Each number is 128 + 24 x the weight over its row's rms, rounded and kept within 0 to 255. Layers, rows and columns count from 0. Numbers have three digits each. The size before them is the row's rms in percent of the matrix's.

# down: layer 4 MLP down (transposed), 2048x512, rms 0.0377, rows 1277-1294, columns 0-255
# gate: layer 4 MLP gate, 2048x512, rms 0.0377, rows 1278-1295, columns 0-255
# up: layer 4 MLP up, 2048x512, rms 0.0377, rows 1278-1295, columns 0-255
down1277 092:102176118105130147162148144114180089090150115149130105102099092140139145120155142124131124173156112114139092126104115075120109121160103106119096145101143100156126122146167180088055092141158108095122088095140166124106135139100116121117129141083166136100129136143109111106129098120141164081140117139110127102131134122142142150132137089100118090108123147107122120127154155131102101142098137134095143143121132124146150125155101109127118096103082127137107142107151122146101099107157143130164130108068170136078128102091127122122151184137141132123124156127080099127146155109081120139172075126158114129141111117095148159126153092128097113107161107113112127176127138144089121136131133130132162161129133139124128154171157095156158116143148127139110099109130085160124167137186139
gate1278 130:131135104138147139150132122120131120166125112085150143143123165127074122167106140101123113149154128118115106144127128130135139119113175120113147091115092157123108142071149140142111102100152122098106135130141097161127101114109122118175120107123159124104080105158134107116117116154071126147167159114150149096104106137125176141150102124113098171162157132161122145102135134131137157120138129108093171155080157142109144151116130110103097115115150130114072156120144098150102136080109131132169154077179105121148124128129138121161130128143077101160113160096120101141106091081107134089126150146094141108136115127170147144145130067080127105093108101161100150161154127123145125128106137110127100121123115138125126077102100143134128128134108115118132088154149122159173124167168161
up1278 135:108101131144182119141085106127127143161139090081137152128115125111109136177147143127144118132152106142142125121082114160135113132139114123107128093123118109108108127091146139135131113154130125108093139161145107153098097113104109133159140103143108110117090124157144100141098130157123125126151132093122130098095051137133114086121110097106104140169197162137091130110154145146171109119151163147140139135081159118153135093110139089053104153114156110105121162119110139142083092102116146151172143130142121137108106090105111111167161161118095086150098146126122126093104124116119135081118145147124098143150124116107106152143130111120120103108109120151101110131145151124139140127131148151132121126160145134083129068103106133113134133124126104151120104110084116117128094121136117
down1278 134:126068111169158124160132083132106135134093123105130163148073142120117117119123180112117084156136109144126122117128111156154099106104169123143069127139149124124112152104123152135151155153113138120113159160088063130106113087069147153131146104194109091098147132123101142138126154123129107136136080185114185110104055112138140112128115120090109117123137151117089134098111177119131110116143114132154161116078142097145106145124153116087106131144128137120112150126129091187123134126120122131180144117132118099164112118101115126138122145113134094131124114137135105095113110146143170118135118104152092115151106129125118119128138148114152123112076125149101126116173096113155094136120130125141152162133161119112088099149166151113114090153130126151115135139087118121086093182138114
gate1279 101:119127086139098101162137114125098153144150168137126165126133118144141084170124155141116137124072083175110143106141130080118116120134100148095171123164120131129111082130137104157144119131135104114149120111152129101122151187165156105129120125117126158106119112109114107167159111139111117123117122155146102103105142117166148125090142086111124115176111124126124130125111123149146186138156134096104154133119109103116116154113143142168109147116102149141125165151137117130138148123166145104098100166131121124116070127137147115178137136132115127158162142088132156100143100162094136141093081123104121155121172077092107070155143133106135111134103093112185142147148151167150182109142145128117136125132160150160087102123169153074117103144120110146132123084166154111123145159129130
up1279 098:152147158123159154145095112144137114120126143126147098122157180143139134134141095180140173123142124109135111140115119140141159124143118120165158142122109133121145124151112150153090110124095130152134155148138166103081094130128115130109121155143132153120138133137121136134101103114130149141106100149154121134142143126114104134173161137099156166105127166134145093153116139190117134114089151120122104146115124076120127117102109149133130145122100129176153096101131140116173119148132125179166133139135144140114122158152094126120121119129145144135155137137125118128097087135141136142108130139137170122116141128125139099167085134132145114105158117086114149119086073127096156105106152169151119143136155153099126129110196119078121162139129117111155128099157140123106171137107086
down1279 097:161143133112140146094107181143134104115079107126138151113135116119118131146108096110132131127128109103142122109117139114124094137147150075116123123116145133071123121136112155121130106133108139171119133138099123120140144090144108152107116141144118112118134135130130130117102089121133147123113124121137117149153092118097118140154074147128101114122144112119101138142119150091133161122137124146147103149156162152160088084086128140098085117108143105113117156130097131128112136130127152127096107120149113139157112164125149140100121113142156084068147146154134106126137156110152139134146143150114138126148116109157138169099138122122127118110186116147124150105132116104156092097105107112103099131121124126147120147108104123144120158110134133151136109168122101170102083094167153
gate1280 104:084127139115121102149075126154134134126139166120131159116128133111131139035125137150140114134155143091100131108156129102139096115122139125139112148128090131118135119155144177096116145157110123125145139120119156118098124124151105130114101128106113143117178085098136131124118138124129095150098091154130121091136143142125159133133129157132155115091094103137143125130158145115107133122119158119095141132145149106126128095149143136194117104159133126118124116164143147089135109102166115106121077155165150154115151157141107115141161123176166131110148094120134148127159115173119149075116124163100104097116137127151142161102154109120166098111181127108133158115137111118132149119142147102155122138160082152128152148113129139111109152090153132102094121110156153137131126142141147
up1280 098:135059104100142134128123147094116118116137135096178144145108139141097091168164140104150176112150139087107139131134135148146117094111161168110122098170102090118139134103103131150147152149127154140147102117136109106146166147141151132115163128107132098145143101127117188117151152171117099138132135107118110152137097070113152127133132099123095086125138105121150135151066133093137122135163136148135148127130149150137136125081121161076124144123105207112113104116138121113167155128143122164071137122098132155117144162152152106132179090109139158153077182126131080115120101157103099089137126148112117124128129102133106166115120134095108104114134128094072151171082118160164167131077122122100162103141098147099122126092152122143130118116104139105104145140124122129132098103098110
down1280 104:133146104102107129150100097190132108118099164121140108081152122097136157120122092142120088107139130069128185136100100143147118126099151114161136120105176139116137109128121123092111150148125111138117141169156101162122093079159125101140117115122175149149149104124085132138155108131145132137078116150130155119142131131149149132162160122141128106083093098130174100135072115088146115083118122150120119128121107115136191073163114119163103122143113119114114132151134137145117156094142130156140112190140133114132155140104126119148140119132176142142137132114176126080164153114150161110135097168108100111100123170146162149141082140153187107115148114133134099103111080152106148137130153105141125113118113131150160141140081122145151137100165159077087131135128173143124116123169107
gate1281 101:163123112109131111110142141134114124129097134112094137121119136179126132127118129143152132143152104156089129123129143136107157135112091114111105132134118164110162187179115132103120109140135128099132147181099163095157162158102147105145090172147114108121163117098168127128096141149111118124131142152105118113082190180163126132079158142135122107138133160137083129150105081136182122147116112115093099164164141142148144128158102150114183112118157152090089104114163124156137094153174147181124105123178119073104148152138129140089130119125180114131153102099140104139118147113115155086122132116125125170091159107129089112107138175124143090129118130083124130127150098120148142136132117142138166109123126126103104126137104128165142142130128115098085099119153151147149109147123091
up1281 098:084113186134140140111131150150132156150107103155141122120123129167109138109163111149089122101122126097122130146156115190143182105110129104150154148165133133113086094107156129173117123083111111098121132130149092078120105085130081115125126143122179141113154111153122137156075091156146180108140134060111149150183106147129141101166166121138105130127076078127121144122142156116117161133124115143132140114151120112110086126148084097140121135146141157128146096082139124117095121150131139129093120082085150137159112109109173139139129117177091130133118138130130124093116133164105098155138148127113111106139115138136096122134141106103167137166114147128125099115121153158089096144138122120136129125137137085170123144139147148126126129088124158143139126161164134137093173167129125
down1281 103:138139173150181166135058087131105079107152166124127107111134118080098095131113120141121127086139125095100104090122108153126105153138157148129128121099144123196120139117122121095144115177123144148139168127128139138107145109152136128135144159159120145156093150136103125091137153103080128119091114136108127153133097088144120157108115106119131131109139147104137108147070126166100100125166136125099115114101135131083108101111148100143119090108126087154140145148072120136165161146091086098159163123107164173161099078097101141164136122122155147127138127110117099125093135105110111128119124156117158099069114139125122143107097098139145114134125094124202157170142155107117102137134080099115139136165133163141184080124141132122106127134118120146083111173120114113158121126151161
gate1282 089:140165132169130107143131130144142124147146109097153115143130146113086179127128136099116138096131135136107124130148153125112169129088100090155106121158126059135103151110162112119131090123125137152129121162130121111115111126140145117164134202125148117141123117156124139148155146131122157146128098110164105175096117120126098126120092109109158138130158099109136094112150149135135170158101135128114117103121123151128158160130159132182075125113154132154117129120181148174105148138119133144147119129119170181113155132120099125202127102111161094149124076097137135168112138102119157113112130188139159156106135133139139161127111104086101098108091149127136125153098130138170173156150086108115147158118133165139141109164108131100114154137088153165185140140134165104120122143130172
up1282 092:136158107170114157165087131109129061117114122128102145102133103132170084145134079140098111111098161117118139088120144180075124082139100119130161088169107084181135127153144129152121136112151108131139123103099115071147178123118163141127136092123090155141140156137097145116141129144145153155130123157159134065147136119139105122125139143124147102143141112136114110106128124160123133141131067096137142163170096136142112130151121105189137142126111141129158091130152153170136136143146144143109094141130146140130134094091071129149199146130126123109152115160146092163117077127126134134153099169117125148154161148122119144121167129127115114138127093136148108119124150118153102110132110154122113126138154124134140102097129104145113124133085124138092143117130126125139133132114133
down1282 091:121132125105119098093121119135116145120138087138153135133147122168121121115117156144123107153142086112116135102147098150131107137140135121131110127122107114135138155147147113100136130142099104126104121127112098132156144099115167134121123147129160158150091123153099155128099137151095129169109138144140144149133093147157158132120111162123107085154148142129078125206134102141121160107168156094133154136108183099108111080134149141100146114143088155144121135093152116122113113126142141101144115105145116132119140122142150123077118121094145129098128163156137131117114148078111129157133109131127116138187113157126168089114138134133156141112107141155133149156121150066136131111110122094137118113117131099119115142126140143134124145156195130138170136090145117122131085180122118
gate1283 099:114096141109116129109177121115116119086184126117126151144110143114113135142125096177133138133097078160108097120136092095103113110087106141142111111142133141113158180144110102122089118112138101118112118151102139159139128153126153124154139103137065140141136095141144156080159130134137158114112124140117117150145158120057111151100110112110167090114132160116136165147076150109129129116137122156108149131118129123139114129129086139150138148107116117087175121172148111114132157089148143135140099129111127099182086123143116181113102112137145154163124151127129133158107133119121190140072130119128120093104149134115101113097146121124083162150103135105120119117124153132110141115167145097132109117101112158071181112159084143174139147095121125112107134093126154150135080161099151
up1283 092:139113162145124105068136129161100132118133078125135138155114135120135114133151112172087121154140133181080138141125089132129113155099100148164098108165131133121096128175133098136143174146141143113147129122126146154099120131136173109100093133133088146148144081170139120092151113105142155118118174141127106128163125123102142131134112128100175103128109111109115105121089161121137145182167085133135117107166115099122112119156122123163114153158151098138089149116087126142111099173123143109157126096147127102128128125103151171113172120100144183126101166134116143128132151119136137109173092121119150093126128133152162148118101185106117140146146137107100114157086091106119160121137128102143106118096122130129156139158104093184168146095114117116139169111123102145124125126159123
down1283 097:140097100133110107119117096152094116154110140120100112122127136082140121112121187108136127162138109138152119148166137098126139122139158153137107165165167155154106097112097130108119141107161151144136113156121125108119124104130143122130115103107072172116152150113135050145151110118114139126127152160138169105128123067146129114137145139141087152149147143136134057146107105127148108155112115167067142144087126145105117148146144142131098123120113170165089158139137185169132099118114102142128160081128131132118128129109155079147130114100120114143082115179087151170114113140110120147140161130123123159123126162148131152128111146092132094127146142108128122140106110074118111149089101109161106170117168110150103160129169154104111111155153143164169108153131111136110141139137123
gate1284 136:108148095175155117103154137172159121124148117115122186148129133132139142150132143131159130134127131112115133101176098102109082147147119110117167142120135110126098114170128139122118173124150141127139080110117129133078140123139177117123174103100147157106155180122110124104170155099150154140111146121203122112122119148146111155092152132102115134124122152083162122130079119143128101107131107135151121160132046122118087169111128148108096151070119128198104137140108100123169138129113100096122160138144118177147139119093117119170129090110137139115104127139103130146136152150135133140124126135128111118100171100095137183138130141138125152146096120153143136169131132123151110158117111103094107080099082110117163105129113131114151140097122108155165115109097096147114101095064163
up1284 108:096131158125153141084172153124153130079132148139126108137146149104123123138162117128144086148128085151112088155127121135152130136105122103124121120106107134134141161115127120131156171127132128166154121083134134099111140112111106104106145113161110136097104127139119131122161102122174098146147139152159120144081102113126140129106133163121137135131150125090157152137110205112118089142140142138114118127171117145148089132091104143132155125100113155124110142133118096090147145134088153121114155074121102134172102120082123141171126148117101145098074110119157081126145122148128110137096127095135112155112149093160107140122131141064115093146112138100120084155138156146130118153110160137110119121090132131114114133124172156129169127155136088105139075124126112117133140193075092
down1284 125:139145124133133115135110138094127124125109131127127123142131151139145145125106152124127159149159090130140114110148147133150117157108137193099137086113103111107102099088137104099125135147130149157122113094162139184081131110115083116134127089141148091126138124138123120119156103121175124125090174174123132127166130159107143155131131134139114146104129129137177141124117160158134124123137145108108129148132124097131112168141109153180165151088173145159145108124100128111109160115119119131145127138123133149116113066108108132133117080130113152140099122125113126146101123165153126174129157104118151126123091137104149146137128090116063132131094113120074083144143129100153120114105117063128140122131103111172126117106093087137136106141129095142161126100143090108144091131157114
gate1285 103:124105109096145120152165112108159116138145164137134135124149152136120119116120141148148153123119111146141135157170173142124134130135101138136119117093117123095093140122117108159096111120149168116126125125103123127073116096123116117130101121068125116122119125150147155115125119115161123147097128153125105131105188146119111132132120126116099150096095109083162142145125188150093191118116130109106084116141060108128111152135104138109173120109130121159143111128118140086141126166091091100138160122154146160142137124147179177140143134128122105133192117090110135120121108164144099139110172131133154165174123132129156137119147115148136142176123123085157109159099117095067135160122133106140137129143139124142133153123117100108157113088161096125120110114077082164161127170110111
up1285 109:113119075130096078146157145102180144099149136103126155141098163112125104150134161110102132142104111142132138106110135132107129122153122148109112107103064145130102123150156125122146089102127147117151114116154102089160129109153124149156109129113099095106133125147139115121151123093117145128115175105119146125170095125116090121127133073154077167092134174125103140145132144115095198168141111108140156142144169127120099077103099096127113129088155132129158149111127125113124129097157111132169107160079125102147094143180157138113166152086123082145116128143153150085093172140134105146098084121097141089178122133124124141153101116171140128125159167112118134142162158104095097104108120106128115145108132147157147147157126147115126117111131113134115071125164158110137102138119098
down1285 108:109160091179129120136134178104127130121154152112139121166112131146145135146124134126166129121122101130121107119131128144170137140141110149104137136119132151130096153156120126140141118109116119090114132163134105150159119132124171134119148094147103135110113160090094145126131145100112108181150168128120113132175125107149146142131156083119138153146112182123127154126093113145114091125160113117152147183112125109128133114092118102099182113120136128117101131105119133181136139140151112134157126150112147148122097108139116104125086154131121153132120141130190137129088123126147115126132114123089082147126126124141127127067123118088118126147137134126164162142154116094133145086116133098168137158138114091132138158105147114159108116149127159125083089101123154061090083145121148
gate1286 107:111138143142094092151108127113115142099150137120148098107089128100120110127133113100156114115174150167101111098113120099127123103120127098184125108160112144156142112106144129109123105125133146173154121169138115136120102160163142116148117131125157100089142135137136098161113146139100136124122121107102086148128183134169126117101134094149140142166167168110127147150124152140085135133126131123111114125143130155113097181145132061105118132155183090115126130142138172125119065114148173075120131112089128115161125147141100153143117087129130122152149133092060140146138155106145143135074123120120110128117093139121119139141140133104154103115100167161144127156131134102105127135167121093149089115100127177112119129140167107137136108121119103082158157123123133128120097111129097
up1286 103:080179117116097132194111122111113119135131111087152168150109128128126162119120129103134144161112113119120124147120100114104151160130179131156181170103087138111092146145174148178145139134119127105120134106140141132123152073128075096159183162113126156116160134126116153157131124094141146079156082153150126146111097138111130164128119126116108107140131098124121076146111111143134165149164123176098127148164102114134111103140117103145142142108118145142119164152140131060142154103146092141120124108127100174143166163126181093130117099107135109130104143160170154110123141158167147163121115130125160141152158150152166121120120124155151110129179175144146141105101124161142081126149132096154126133113162141102150108122119126110082099149127127127121163120117146076138096159111123
down1286 102:084122124159122108144147133098132096123140133090126135133124152126141108103119114144168116094119145144105116142093092099120162141085162108151117142126108134114110095103126123143149106104118148130131128122120114095118107105096126128155164118096084127165101168144103131145120150126118161101114106073114130118122109126129146160095122098130096095076157146148118142088090135150116151111158129130096079132140126130144106138130141163134135125121166131103102136142113120085158134108142116111119128116115135108087139139078124116142112119126125136143067112130103165095187109103122124139109116093142154118143131099120109115160143150110106107112142166110133128082119114165112099183191123154119126150133148134188157153127174123094103139126157082096136165136162149108127110149150117
gate1287 100:152127127140116113126126135143153101120078115131145097082123083147083113056142106099134127116147122091171124166152074090124146123144158179152118135106140126130120113134128134142163125156139129124110134145123116168119096117105082142116118135131155103117165140125153147149146123121097124109144143106123082116123107136134132119163129126105137132089127162121142100151147134159137165149116151166146136154105104109115158172131125115144149093150120140109127126097132101135147105116124141117129163142145072163126168127132177118142109150141155068151144148155095131133114120173099169140099162087134125161139091106162138098129098124132136144096133102157137150155085079167122093152164190139097137097130150095110137142127099088134156139087122125110155108155135150111119119116112121
up1287 104:107143107147137129139135111098173149121075126123128140148124129128150123103152129149143151102108123150154148171147098086123102111130131167089112151098121160168144112128112153060086139140092107127128111113125104072127184132105127118154066095166159113151104143093087116167139128121154129180124186092153103133140110125099156133141106139122137146134132096117129157163147070119105142176133120138109134154131145150133133137168110153106159147110156106121132100111098138109150141111178102144128151138112129160104130150075164163109160116147137139142183117105151144136118123102148149169147143166139097117135173089114093112123153148126117133123088152143146135115120124109095133161151111128064118117167113113124125139089121139106158081144112101145143169129116181125178124141132159
down1287 105:107110137122113139114129164142135102136112076119119142136138162114099141107119129173090127126109127128088140144138071151100118140151151094140149128118121128150103109120101073139128151135088118118118089077131145108140125154135145107171112159124130119105096091129111123089159113119138164128112154126134157121119138123136131145097175159119130131112143153072143127124135171118117118115120123140118144168111093149116117083118152136140154131140147120159082182170069136125103148105174128185135119095146140104182121116108150140120129159119133154121108117162145127100143115117106125113134126145141103095151179089135121134130138092133112094127129169111109131095202158154157150172127134157105144143123134156117143094122109143155131125155102147175099115138146181173102125120176102
gate1288 096:103150117151127131120111168176093142142134104149129116140120091077118171175093139101165150124138159158111153098112125142116109122125117124144110159099156169152098143168104135155103148145111138152175128151142147138118149125121083151112107146117127140118123126166158153107101153162091121126135161148142135142147097124087155096115175118142109161112165129114083155137167148106100141132164085111155119118149126120099116154164134136135117094126134160124142134166154103122130127077096115128079103131121104133110109154110154153114155130140159139125130131110101143087104122117147117113113135171128091108147128149134105128107126152130113107082141147136150143116165095137110125164166149135105110160104124187143136141170168155118115077158069113166114138102165134128132112077156130
up1288 098:122151148138127124169104125136124137123166105134135107175117123090129172119085111138155136091099107109147136092142138120105098129133143124115115118109134187099124113106148156126161129140123127108146153125129155184102078108156101144140104141134143104122109143161124140131129141131041181131118171128124144125101127110146139153130139104123127140091168123073113180135155144107098123153115143114133130100142175126098119140142142143111080115102170183113125145128120126122132113160080096137125106098081147148134092118130132160133093122191125177104107122105153131089125107108122143059134138095145135108125173160128082116085143122161106142100094148137166157154088117111157117118119090110109098150163077145159114111099131121107086124137109101126125139112132152135089146094149098
down1288 106:122117166146108164104118171136119142089160144125147114097098140135150156148131129088149106089099136125105138095127131137134127154160132110145110162139122156117140154075146112142135117128118163138122101094149134080118082110177104157112142136128170094140123133117134142149131142102078107162135140112149114128134087118152149134112104122111114104135140111109103138149113126145128096134100120129133156109095135114116081109100158117119148099097141138139128154165150130138113094165150095100077120161092106150119126128121113153133106151160169115075104087089143121157155077145125094071148122093100110154132144104135127101115138110147092170125122152148134177136095123103107118088102113160104135137116107101168147166131161173125098131198123118119157110110141083125099120177162134
gate1289 097:119130157162136092103142114130129119160150118113111113092155122158148131111158145131150114132151163122167104143150093133118127113121128129184108113135096177151153121160162149083122157116143129123131174135124119157071131073098117133110145149110093107161141112146151084119162126120119142147099114109135137141144140109142139121119165161171111125134108165128129099114122148139145127165094131115173122126091117187143133100124137141129116122113136131122147124158091116152114133084114172116135123112149103136088140124152154163118103153096117136117121129163142145102098111126188127062113174100133113076145137118106084110145113123126113139112093116146120135165117157109135117146117149086162131147152142104074156108140157117088170133060129139147099094076107143108127109159132170
up1289 094:175109138137136131112156156136119113139186101143143160134099132088118149111140144125135171111109094147146108136130129117127135119121078127133119138170108131112101160143142112136129091149118134117162111122101095123167125166118133109140104130104109102131128099067068148120153169130122135137152115115120150079111123173144137146123134123131117119095122096091113099171127088121174163157118141165089140100100114139105129124147104121135114189126110174168122128088132115126116131096098137102127112136130118121133141107094127123109136124157119118128114139084095153144189152146079121116116131114115119132139117145119126124143160060147102073084124110094145137108156163125082160111156134134117121116151080141141110138137112120119124113139079069113115166175164149156134146121127147
down1289 096:083138096106109091117138147121146123144108137165120102149153167102161116172145141162121122136136165121159115099142110153093156124133107121156132125154143166181124115152163161101160155132120150080103144125107111111111124072118142133124162111115146070167176131138141113118107136098109144137110110096164117128120120143127135105116134162146134127165139132108136137127184145140126137167086112105153127148097140151144129147098087177133162093068113142088126110204084127127136127109152149111171117084107101126119128147133148126130122171084120120114129117189196110131132126108128132094115142109128106107156092142097106143160103110151122180153100137141136093148089126106144138152098089074156154151145150082110150105167141129109120111121192152190074108086132129098099114132166123
gate1290 094:167110155113166133173120132141106136098125162203154067123104128098150137144101142161199107118107126145093135168172119098158113135126123183110167129144126130093097136161128126084139126119157127136126159125113157197122104123064082124162123171113125082100135119119124178065173105149092104124155121069120135121144133144102087123150118133127090065115098097127135097139109129116111110102131111132108076143099125178121070127123130125151117114071132160140124146145101128113146157119118101142123110139170117171139153148157113136124126113167134095121085154102100147107097148124145147128106115136134129119125101143117094124127141094151113107137108138122130164114097171098122117112126129130151123108147159149148129124122133074116138105150126091131102124091142128101103123165151108
up1290 099:134102085144163133140153145126102140127142138140104164098186091115078158109164145100110160147142125118157137116107142114110144138137131112133099149166124133120147137137077094109138116138149115127139086145149134113157160149103127138129109130130155133140146118153145118146112134127111128099131090126134175113114121119109130079095127086129090126135193173156075134138168143138146065088125144129104129143117159139084153170134121186142115116116165106111101141146144112138131098120146140117160139084158157134119137122132097155161142151123127127140152142129150175081119165098126114105142151118117107161115128117107159109113138151109112156128108094116141138103157134130105176120134112115100169110172147087165147124154162152122131140105111160155149113114116110152103093109135155
down1290 100:114108126086175144125138144145070143132118135151097118118107114114092152145143174152149096186098141163141137148112099092159124152153138127111128099132133157115151121158099109121134114135113109124136119139140119086131135116164147153149115142153146125126090093133153132167129079163135123067128110130147118159123103125095153130104136109121141091123096157162141121100139160142146139106138096153140130125151182118095091148132134173119142101120151087119107142106134170107137169132124126147138101122188124132096125117126132136165129117116125115139145139121143155107118138138133103112152139138162101144119147078118133076114074106123120118167099135097148100089124105138155134092125112127095115107122111098154147152137133132131120097145058148089114113105144105164115097085135162
gate1291 096:106112126110083144127118135150166128120131096107131157149130112136157121117163103110140120184127111113082126116127122128124123170096145155085123126107136115142129085106125101158130130172062102132118175120101127133133127119112142149111137154149089158149070106068138140119128092134101151107125109112109099132077150150124102116130163146112110124148094113120139123117104124119150111126113103123124154132147132104107141131128118130152142142121118093160153107134163120080128113112152111103127089123116107139118112069128094125111114140107139175156126140098092160139134120126155125135129135106157101113124157116097110123121107159138120097075176065085113107127144157113138129132111137136155168153155125074139133163102114123100107089100127156136100088139142135146163163104157143
up1291 093:122144104124157129111087140073138136126148146118152142128122125122134132139123157126102123141142115091105109151121119108094085131122124160138117125122142129154097111155140145120119150135099095128121137077095156145086112149081172117125089148119128152104143111110177148076107105154099175123117134138160118129113112136138122118111086161130112118109117149161128113113124141127115157088140152178138108107121141135139098138088130129156110130157137089116136097146156130146113122077091115145108143136142181182176106128106119136123116166141106059113145114174107132139114057127139134104115122122135108143150067100170140100127076123103066099149156114118126109098145098114105111165131117094082116154118083117152116149147157135117132136163169081087121119131139134128185142124151135
down1291 096:131114101122150133156120158162111150150127140101113110101133135157075134138127124114165105104114134150094149120113159151091136140135156119097136110154130093129155120125102174100142144123164133121143109121140164148106145100170157117179131182098155129109152152123138150138156124132100119130175083149096152129140127122111123147101116137087099114114114147189103126177169187116120133089129137143124116126113133095118126132109128089091115146139123175106108160123118145098156110114148121128107083079143163104087144139146161102139108133133113083142124101163132122142122087131114116124112138137127108161152136105148143135128170158164111107163124125126137091132137109121114134146138130059138105105142161107111185118134133074130125136147132128107164183120119107128142122171071106
gate1292 094:175091124126084079144115120021177144107109106135129163131119105127119099155117100127125120112115176141175115127139148114119152172102115149129102119125127113168154142151157122109175132149143110161134086149087116150149154134120136137104154088153134144107161140175127127128131151121132127086079160132135126097104115097118130095124126128095114102088174163076168086129103138162129143106141115092113136152128164124075139123130120119148135140151118087129110133127143137133108128104085107141141142121132156119150141113109143130134102135133128099079095146101114106169177096153122128131145098116184122122149153140138164136113116143115140140143087091127136161112128112125137154177145132159098144176109114122111159147161112108058107118101129161146106135120110163074138128145114103
up1292 098:181092142170149128105122127114113087135089113118120124116096157133093114152134123112112101145138104129177107120125135126134107086131073113083125140093123155190149116121169095130127129087174135146122088130128129173143115105155128146133174132113106170130131112117093104132133099108121121072097128115146105145107135099121125146140124126148149137148123165134147097109120123130121140120150133137118123147111140160084164121131110157133126127144157103140113140143114137151124117106104150149178120129091124103120142122143147093139191160150140151167099149130175102105172130143110129119103122135129085133156169159173147095100143138128114134144149108143122121112103103114115064211140144127086147147113136101149102132107129111077106114114116119120148146105140169116122130116094127
down1292 102:079155140164150133098135147152090136095134118068144088126120117160129168110116115158126146121076123098163132107138058146111170140100157142122118108129153123189110141176145106149124106111152118128094110111104146147111119120130074145089127172120087092095142100160131122114096131142131107150147141116102127130117116135136092147164129139086079133121168090151151138152140178144131121106102132167090132205135152143079141128153114103121172113154143128127113150153114132134133092139102148125136125174120138148146117122127125115082088121146121102095133094110073154082111138149111161115134119114112131152168137104117124137118111149152112107149078144122176131119145090153154082080108152153140133148132111136077136134118096127115147124137123147124129120108098131165095139140103147
gate1293 100:160159177128118108135103094139136154078141143113128146123118129169127120132161124136160132122105083171145146143089198139119129146167130090144184105139128106112126129150111116125165156108125124118153110141147119116121117054120114123152116162126113150124125113163122126131132145140144133141119104118110136109147140082156098135120125168119091178148116136112101164094174137162146109155157125105167116105102129143126109123133155109129101133150163146153121126187151140127141148113105155074163157108146128136097146151143135151091178152098109095084133142121120145093108096177132157121137143111102115125165126148152118162132170139102117070096147096148127105105157125124120154188130115098118089161135118195112151141123130134116079136109122127116144097082133140132125136097129140
up1293 099:161118131128126165164132132126159129082185111110146118110130102118127068112127118149109125146162087129146114156111147138133149151132122093088149152118105078141129118167097135098145167126111089122137077093082116101148142135150091122160091141102060188112141105145104106115159114136141122147111118140116130136102117088111134122151140123129146178125133109095143189087169150135110127143118149113132091136100158148096094154123157118130105184118177092159102092184161106123142118153127135125128169121175104112097130161139110143141109146110152094134129102110104159133110140125099147176145081185111111150116130163122097132126162113109087126127131148111140140140111132141089128142153124110112104132106088152125114146134144135138122147120173073119143132068101115077160116082119142
down1293 104:154101105148155139120145148115140150106117088075103173147132142156126117093164143135122136143148097160141127125121104148160106111142137126133131183133136100151089123110110136131123097107161165114103131125120149166151142167145127136121152121139148152126126151125150129125124113107140175075077088094170153139081170137111132141127134114086145139114168167129109100163108150139153170114146132129148135147131124144142121137145120127132146138144099101124142132089098130114116134131114118094118160173113110148079136089137115102113124099136122135131113161124128148121062122119074110113137090145179115145137102112142117143117122141093133118170106131125114154153152153096091103166092098132150151144111097131089153081123124090144128136109141121171164129117117121070149067135127121
gate1294 097:133120124168101146078128123124153145154107148092144082157169160106116125122114110130169107103105176154120139126171165089136128107175118138128101167110108137118154151126125098124105121126135160107129113104187131125101121149106146112114142142121117100136130087167123156125110099145128113160135089106135123126154141121113144088071114094117143157167076134111132162109116106145110128135153095096127110132174141139166104137153159099135104139137140117140125142103158106186099120149125179149121126155111102086163149122107123132123122146116126092076101110099142161105079123121143100131122181150093113147112149085137148175150130115140101157093129141153117165135150093132109157157141195112114159117098117096118125149150109122134115150083120117154116130130178117129160101118096162
up1294 099:142161152141150079087171166103149149145095155107151112136116122102127117181146131082175147111150134171175168107100104097096120107126130127121158113089162080094174153087138125110125117173152115161135102164139142118132099107106129132132169112136127126116101107173120147124129134142153132127128096113083126109175091156155163084087151109128128114118113113115089121113172126140115161152113118120137142082109141103200108072088102173171122104127119196147103126130129121151109161112158139125136189152123107128119115172132122164105120109165164110107158118151131175080130099175123172146103129138122107126102098113110137116123137161146171101144103125161129158117171136121122117121133119102130116113104154147116098115102133136157118174105111143139125138151146095117130151138131130
down1294 096:130126146113132176153134121102161172120111102131126119096144135153123100095101132106134139116151181133131115174142068127144130144110089109132107124132102075086121142091141107119158152135145112154114146112115174090145145171101148151134128122110131139103158121127101155150103152095148137137161115140132112128131123162135136133119116143149119100184136142113160123160098103141095132097111101118116102139152087084129119182094110154119132134119119104132145106138152087139116138128109157145167123169115091161095118095115147175138090128125122183128177112081140162157111181117122138130156159092085130125122152134139088155155129099127119136096122118141144132128147097132089109165101145129152120108167117088157128132108119126132142124076129102097084097133098171104131134093106118
gate1295 129:112118094127153130138094134123112115068136106119166149137101136100155164127095124101125126168127108128159114112126148145115119129103135124098178134089135165124139101120142099117136128113097154125119113147113162102114137128122131147135105137177140131190137158167130118136142134160142102148150159127160141073133162088118125125107103126170103148127135141102100127117121149131178164101106118103172129145196115140125140114153115172132076121152118118109135095138143105097136172089167112094113104144109112109140146113092160117103115124118113138134125182134149103145097114144151118128160088143137114123142113107097116133055119122162139141142167111112135130099122123152116080097148096124120120105110140123160138137121105100110141078132139130108138119122139072142149116131105131
up1295 131:115140143152116112145135137124119134180128138166147132152147102160127101138118154111112169135101133129110120135135094110135115123104119130135070117155139110122117110162113158172112123129164092151160146171142113179121124113109125156144144076103162115110104111060110123133136130139111151068110153114140109163095124173146142138146121133116129084151123121121118130151122104183100119187124127140113117157126119123160123118130141118118172116105126146139093205111109167145143077118121144124122146115118170135125157139167114159111129138158153138131140109113112143117151136138098093090109140124116110138167148138151137162166134110110163117148077139131117106120124149133127162138144151123148121187142081137153131123135126147115098135132127113149140129124126151111135106110135114